config = dict(
    num_hidden_layers=14,
    rope_fraction=0.5,
    init_std_o=0.00803,
    init_std_down=0.00402,
)
Each number is 128 + 32 x the weight over its row's rms, rounded and kept within 0 to 255. Layers, rows and columns count from 0. Numbers have three digits each. The size before them is the row's rms in percent of the matrix's.

# layer 4 attention value, 96x96, rms 0.184, rows 34-67, columns 48-95
113:120104130120176112111120077082150140098109159093137140084107122100120066149112091140127149064081133138104161108168160141143179146136164128139145
122:061145118104156121130166092120067129134138124161168048128156144162102115118159099144117134091164127111132078141101090142128131070111155126150108
118:097167150095189157130109059138157138211119090130072148104153124158158142117103117141212173149175116169137146130124147125113062095103126157125163
112:104162190115118102095153083131150137149107136093159138124171140104132168121103135090203125118106094096131122125099101172109090171151135082143131
108:096140130130141121108140123173105105120127154152077143120078075179132164123110157079105078098079136102052105116084189145137074135124129099120081
108:147136111157160159100110183139138144121091157099112144152108108155115135168185091104129113208169165073121101133122136160128074071147082128116189
112:090134120136100162149136108064143122129051093108099105051093081159107181100078078155147137118129152164143090196134087123128101115143162110141091
102:144075118140086153145116161114204088164102111136106060094113140110180165137093105195115174106093185146180216143134070121155130144117088177132138
096:175177088109112117139119140124094123151144161091164168092135147138141117155113113089123113134170127128134107146089128107137057092129194162130143
112:123106105131076139171097141144121116183192128169110079149129093102160120113161159081038097157153103156184101125129098055126132091175135100123088
118:107161145116173135113098150113085107090165150118185152123101150087212149103135052168160156125137099085087117138158124100123133108121164116115180
110:166126136129056125094197101130161154127094175099125136167147081122143083084072084132116136173097120121176139180179151159107134109086132090153121
106:095034124180155121099132164116157114138133077097114056127180107118133090121143167129154159153113148144176160132126135106124120135117140120145068
107:140174160157072131103128146095161103197132127109147085101148111092149107143152153149167130127174102230175112076134160186164133099095139156150147
102:170093189075115139110144079128084183139110116127149170132176139130232174178116135119078116103091109134125149117096120175121150144128109095099110
113:133093090113064129121117122122098127110161092088113027116074107149112116082084128124133215093146111091109157129105136144107139099144159154085166
113:125120146097167140125151128160104135195123110117076177118155150123130087101161115144113089095147140192133118181114153156152084086116119140058110
108:108148108108125095139084156126181095164181093158184112101149142098091168153147105079147072073155160078183156133094094123117203135118148120073122
119:130161091136156136157151177171112093127138142143125130098082163098226130092111133136111127174133140188136133135147039138113121102115138151134131
104:123132123076115132153132124147103092098114143127066119116125120159156143110156100138102156186116125198117141089061111158120147120088098136165148
115:162108110137096097169062137089115205130124123139137140124107088123148151172133115092132149131130160080150163124058121138163094162161111111170143
114:112082140096145159118135125132097142168176131113156136114120129223060138107148146168123137126101115119136158150139100078093174169092108172089137
116:155103129148086122071153159130174128160109167102110185140157127115105108144098153128053159125143132071132083161129139116103182143152143128120123
119:138087140094166130149189186056195153155142142091177161141129118118142134103127170140167113099186128109115085120104179168140120180169084094150089
110:074090113129107110154103123084093106134105123083099113173086115098123109136092085131181127157077133125107144106137175133133110131131170058154101
119:130197198129136135117126110108145130158148082174138107095140088082189126129138161124168153107144168125185151153132191205120067137094099107131149
113:146144141127120138164095136095168140105159118159084094124144162141119095062134144110096134111114072157065122161128058105147130185106158195092135
120:073155082116147087152115126121182173182129097150085137146161141124200098105128100164137127205180186162114087115174148063123154142107141099171155
114:157106052162093071138140115120149089086166106057121103137135104075111184113136167121141141100055117123136164170141109175149152188093131083083153
116:165080153126107085101114140164160134139123101046139072129175120134127165125134094138155193166107154130112079119142084149089146085154114105105109
076:094116116065097127111161090054114113133123081130129163119089152154134090199096138090166077112179084075135116127127103129080115069113150099126170
087:123168142145108200166146084146105141171101158076191130107104107138092150125185111122089065114085131118112147119182128122112134152076092128143132
095:085173095125088111140114055147147111122196168158142139095191109072116140160131113144169096134109128110161099147078126153109116181160160132138189
087:121145169083153174113124125130182098121174124147068094129137146108126138175073120174107081181144137124119122187179137085194075132112088147136061
# layer 4 attention output (transposed), 96x96, rms 0.17, rows 34-67, columns 48-95
111:147071108149154126154135138114115170143100157108161107168127117050066097154148138163123131037082154150135106110152161102076113136139144173095152
119:087125187132137095131096120154108132150107111077127116216121077124095068143143213117171156063163134156112118146075080120157069072144189132129139
127:122196100182100155118119097172161088152165079158094148090152151171161128089121116120103160121118139116157162134165156074117093128107109090133073
118:139145139098056152078103144094169174108139093145145117116123138131137155139113088100147077103169092105087147159172120091117121097173173094163170
106:062118153095146081158123180138102123103076152149103083074158096091116198076072146128151105107141110111059111113109195097138100147156134093147169
105:101190098162152105064099084153142165124178076154094087153149161125100161084128092151119104186129158069176132107125147164145146111163030158152122
113:114222122171122157171132128118116084154084153142120121154193130153119122147203138189163070133159132105194100128105133078121170069092067147140145
104:129105103154129129159152131098114092124128180125140152121061172151119131146158087170068109141121126055151163105108147096100156143119115142095172
104:202143152107091124162103124058149165130168095067132163146128090112096096110102136173158120118189108116105110085123170135195087118033173097133112
117:156064127161086159161104108078120180142136118113103099164143136137134128087183098147133170161165073186113138179096143096143129138123151125093101
098:170127152097182115120116132124097127113132097143190118131131079136159133190133103139154194134139076102171143114148123143137131115140182120158112
115:199123122081111123197155124087165074161087134114143156105102122096122089202187151177112147101108113095133104162130155183110051090179103123105141
113:132120126145102120119225082176164078180126116088163147135110194121103100121117084139081093177074166153203121112114117159143168165138097120160151
112:104148096114124159114150175101190135173198079109144092116111136175130115138171166159111086105124107118127116076130116176155101208178096122109153
114:093110152078125162183102163149115137068168144091097128105152152146114139139132134165120125126135149130119130109139080199088095172107205131097145
105:204091167071118125127163089136113139108073080097155039122097157138103162103115139189151158126141118087119121181131160103132212120144104147049170
116:192136166112164106139113099158142127097088175125150143131132160097157108133125181083070122170126120121082126146149169186098133119140139125191061
119:141118115086097094076091094150162120148097052161185123187082188132133150149093142062133153130132082172094066164137087132117138100135204162112165
097:105127134121096140151066153109141174127167114093163188118098108144105145122139104107120146077186144144113082176149151153121135151132157211136150
121:144124092134167140136165140114061128137098159085159149128112127154105127093133192124132136169131181124206129087090135169156089086079114141120148
112:132125114111121108109131139104160145085114172127160121088205099118128145136120149165148087151138078146152165067140120078147148171137180102130152
107:138138128112206146078112108078083150088118180142182080122118134122132090172084122197146165135164095117144129111159125147135118133128138144188125
123:112094189069055162129102187153195147128129141116114188131118137072104178175134127150084176162102117118090129125136137122187160133123173161129110
121:128103221070102139057133178095161161140116064152118188134105105099169178135103133167100097184118134139092164135164130146218082148154181112075177
122:120124154097165082119114094133096099081111145142111109160155198129094146124180145091109125084075150107104118118132161157144132111144133078189082
119:121143168061154190105140094107174149135118105143193162151086086137097097108212141109159077133107095131088157141161118155089077131118144089115130
119:162148119114090152175159119085115136109116161177074109156163159120143098087109134048099106117108141150028133208055137135167148098104123149115146
116:132140065138174115091135142138110166224087101179109149139149136087141124126158115157112128173141171141116079117124143091058140089157125130077098
106:117100087166088093138120105140152098079030099111087090155075114139108140129116136069171112105090116141169089156107127201171087129142138102149147
113:130121089127107145151129100148121077110157130090181172170168145106133161110142111137164142171140195124229109150143108151050125117121086100109113
071:144135144117119086138206125122100162129181090100181166136097125177181093128136104160088107172159136163104162169152118144162148130125121106174093
079:130172131193090152134124090081113173125149166152124172124182151142111164057154073138163127159103080108139183106170065106125088091062102104083124
083:099112074119186144114099073119123124113159080102114115074164128096155094139126115135112152120074189081119080136124098135148121152166066104199165
098:178226125056148180115146151095168145091106045101136117157128121130119145141144147179153113139106158080122150151117175108130120102105109173146096
# layer 4 attention query, 96x96, rms 0.185, rows 64-95, columns 48-95
102:133129146119135155109104151108094158148158110131125112111128138114208145112140111125155126110150075143107170112021129107156078131211140097146145
102:133164135118101105123125061135185127129129153117131153135126112081111078147147149071069134142114125098188104152181118138087156147090097136058081
081:197137104067153145126167105085132154151111103140191138146162108121133057049112139153109138147064142077119119105123201150156164139102092128096140
105:112182103163097057103091103132126120092172157116096104111112117138109076149171190174121157160142153111195107150188115135147174122109086046101098
073:103128159145137159101133088097178094110181115068093122136182178143067136162180109079177151103131156116127070154130075122072056108107129112163120
100:135140143121134155191147196103125147167158136054111101215146107141116166058141115156092128081115109094110119100078144144185146117082144147100123
091:073101143169130156074145142151086140151141120073146092134103140145131160173155152114088129078177182203098119086136124121206103135170152136140155
078:136156115105127107130058119124103150133080159151132080115122112109132148060120148144130105098115099111131136095140114122190117125147182105080116
084:132178168161183116117088090131120147179180121190156157122084106221194106157112170094159103116097147143063154119143129127090147088139136131122111
100:163166131099149112162173194094119133165117157140147131146107103109112115126158125177125116140126129113126126161092114124065121093090141172097145
096:167157134145125141093145127049188128089126127116170188106084115110157124120110154108154177120174174095118124145115170244187111159158076154113112
116:128111131071080121092148142153115150108171107104151109147172102150129167124085191147161153128117179131058136091111175178152108149180196060137143
101:143122117177113111096092121104090103136151068135127139131124185100158111075096119162125162134129077159135196103151173144160121183101139084133168
092:127068181100142061095119092141147130121182164142145155127111111168195102118182123110138133112129127132126168143137098110116141197164165107143102
100:105151121095124103083131115104176147159117148133137160191093151133148130107137158106096127068061100080104116142155119213131119134101099098083146
109:111114164145113132115056166058113086146105176212080170107141090147130109163112193111118153122099188164140155126166102115167147150138171106152123
094:130136100145144134128144100116153152127136159153170132099185139070137089093182104150117131090134136106176094160085120154148153110090132101113117
092:137102152135108091126107082166197165204125086105123139149084114116106159093127123119110094103112175173072125162157121085163108148090226107147141
104:124166148127130115138092130164097052078112195130085074114146113077130121090106143120181127158134145129133121133180173186118108123182106133114093
109:148141161165121108159143097094150131087181141163156092124204142145129110181163101132080152162132127158097166120093171120185128159131148140078094
093:109158072147132101104087167168146076114137153140140177125125108128087147092126137114207096116169110121045088126095063059108103141156115108157108
095:157074115138170143092146170140096113092146102176134105126219121079126104099166195114104138129130134095150123095118149104113120116169130074145149
094:144209140153119146160133113106156140087117069118134158106185110126137148084095084104128116117128116124109153109082167074163157083138114061186166
102:148146175189103190073110118109126156100132145105096117169092130107109117083129147174147114069134103120161161176166167109153092118099081097138110
090:165137157110097126067132157171117098151156165096154117098079137082136192122075065108115110153128088158170187130119110095088094122108154175124135
094:197168132104137123185114124152124123192177103115152161143145136146124127106069081151119128139175132110102135076101136122139125169083133176146107
108:100168106122174158069089087173095131123076111112157172143128113088091101095149180087095178132144219139182097162169116137136118137171105152104141
093:106102138091151098236128120157177157102146176140113118174131122139109122108145139146120098099092110129178129123086096077104137111115142103124120
100:182135121173145083144158121050142156159154170133148115155158118132117131180122226146129144145099148116146090144123134123137136171104118083195123
088:121149129117069132153099199096107139156143175097061137144088159116191112125150068132088093155112120141135119100170174095119166101169154105101133
098:131068109142134103074057144160157082107122148121081165062115130121138112123193108141170059159149063140152164129112127144130081166124121157145127
091:169076146118066115172184099081108124150099112164162145160090155158148106120202116093203143061143120097078140162135075142115083117160164066149118
# layer 4 attention key, 96x96, rms 0.178, rows 64-95, columns 48-95
102:170128102093142131107073038090155092092173169093113085127150089137101111129196157167089150162137143084150080118019127148165117115083158101148139
081:092149085133141108128131119114094127126121002121160095096135093180122116164133142190137134137164182149088131119200107114118129169122084102171118
086:128084101159145124108125145101140137117079057154148151125130079073091063168077085156115138142106111128112177129171129065106153158094076163091100
103:124129173136142139120113137134139171141116154073140155186106150131166143059108162097159119103153154127077111117187159118164156118116125161111180
104:115084109208125172098084148153130118142112182092086116152170139177161145135137164090100130079135164152095131095095125135157139067141113052163146
105:155111154215188125113145100163106126135114121148161103108086097169137062119162131140149174118163195166141083111145070100102103092100163093138081
108:109106143193190128155153172160116074108154140065099147169144150165161166125108118086129160142155128165141099062114115127151154083105079091141126
091:128104124096135134170080082144132064129110081165118122133086098113124063155118114144147119197110120142155150164127081105064139139118107150129160
096:129082151075139164150167171116167121089079123165151149064144131119102125154079155088143125136083115114154191113145090154103111144152150209039129
091:145138111091080072126139115129071120164062129136115127137136124132116118150126189106108107165077177145113138208164114158117101111105148173059067
107:150138086155107089154151101159104147098136081073147102093103095116160105200133127132116110111132112121137193144151158151153194133171118077110104
103:036079118139156138136110165125119142178096120087133131137178147101153126224096095178133134117140131173119130152168144139196151060095095102107112
108:152140135119165177111161099152127079087118106152095130129136116161251093101096045114069139191124097100106155097094141149134137136176085091150076
102:168082090130096130089133178146160146122138100166149152108106179180171109113162079129131135154108191107119094159134126183127202155111138125142088
098:145205156093136056141119148170116131165136131128114163128123110206119151113144069102124128109101129168123119129126114152160150126075186192084147
097:097133162166105123062053142195152140194159199142127156109108113106161134145158120092168129146148112105169107127201127113143112177113144152113146
080:164129146142095167160136153097108130166157114194091113141135084116142093135194116130131117132108131117109083107062142134122238128117170087155064
102:102128040158133142079061178068123101118084082173104158150141115144132127163128211163111108173151140123132125089150141111132098121213128102133122
081:150057135069135127135091132129086126104158154143083106120097212073105134178113091160102100164140171058117170129101174126161155092124135145099143
096:183100138128118158068097131119118132153112127110207160130072073142134070131073161175130128087158193135160112152154110106170121158073181144094181
092:118102136169148131181174116108083143134100122163129186059181106152142151155204097117110161123136167146135136122136150080063152145112117099111172
095:118153073075103210126124111094140156193093125142185120135077148169158140149174150120133107140137101098146016144125079064089144123157120127115169
101:118054133116096174105168164148064126169104149152173134183102146114121131127128089190154134077131098113139103123172175161130087136091119185111119
107:144162153115115194127084108168124098085151135147102164173137107152088076138090138113116153125140110116133133078165145166147105122136135132135056
103:096106066141148108111121083116121136161124117148048087116121107188182088189148147142142149191155154139153112118115098161120109128206100103153174
087:105072106154114125123144122115125127109111111149122091082138132102125176122101073093144130140174105194100149145094080132147157136159079167162109
096:150115163031123045128134156100136124134118165100137131179124112063136133141143150109145143127114135074121158101107216123135122144157161203100153
093:131075150116114186103145142106100109062123134090106120151122181158074166190098096172124130168108176126150121110197108083158133112191129090145124
103:123156138117093082063164115149185116120112102140116124116170048181148119138096169123140054173122124105092169137124166117124215087106071141154139
102:156050131123126145044125020131180140103160131118152102122122119093135116170144139143124209103133191151148148123126108105147125115067090131133132
089:100163115190160108085087189165088129071095132079131145137103149119117133160100178163127121173075133125090064063135105176149158114059075118109111
090:143141111117130153130138155106184145165061153084190165089097114120142148157109131082094098081112147143127141103144110064093181120100143072072065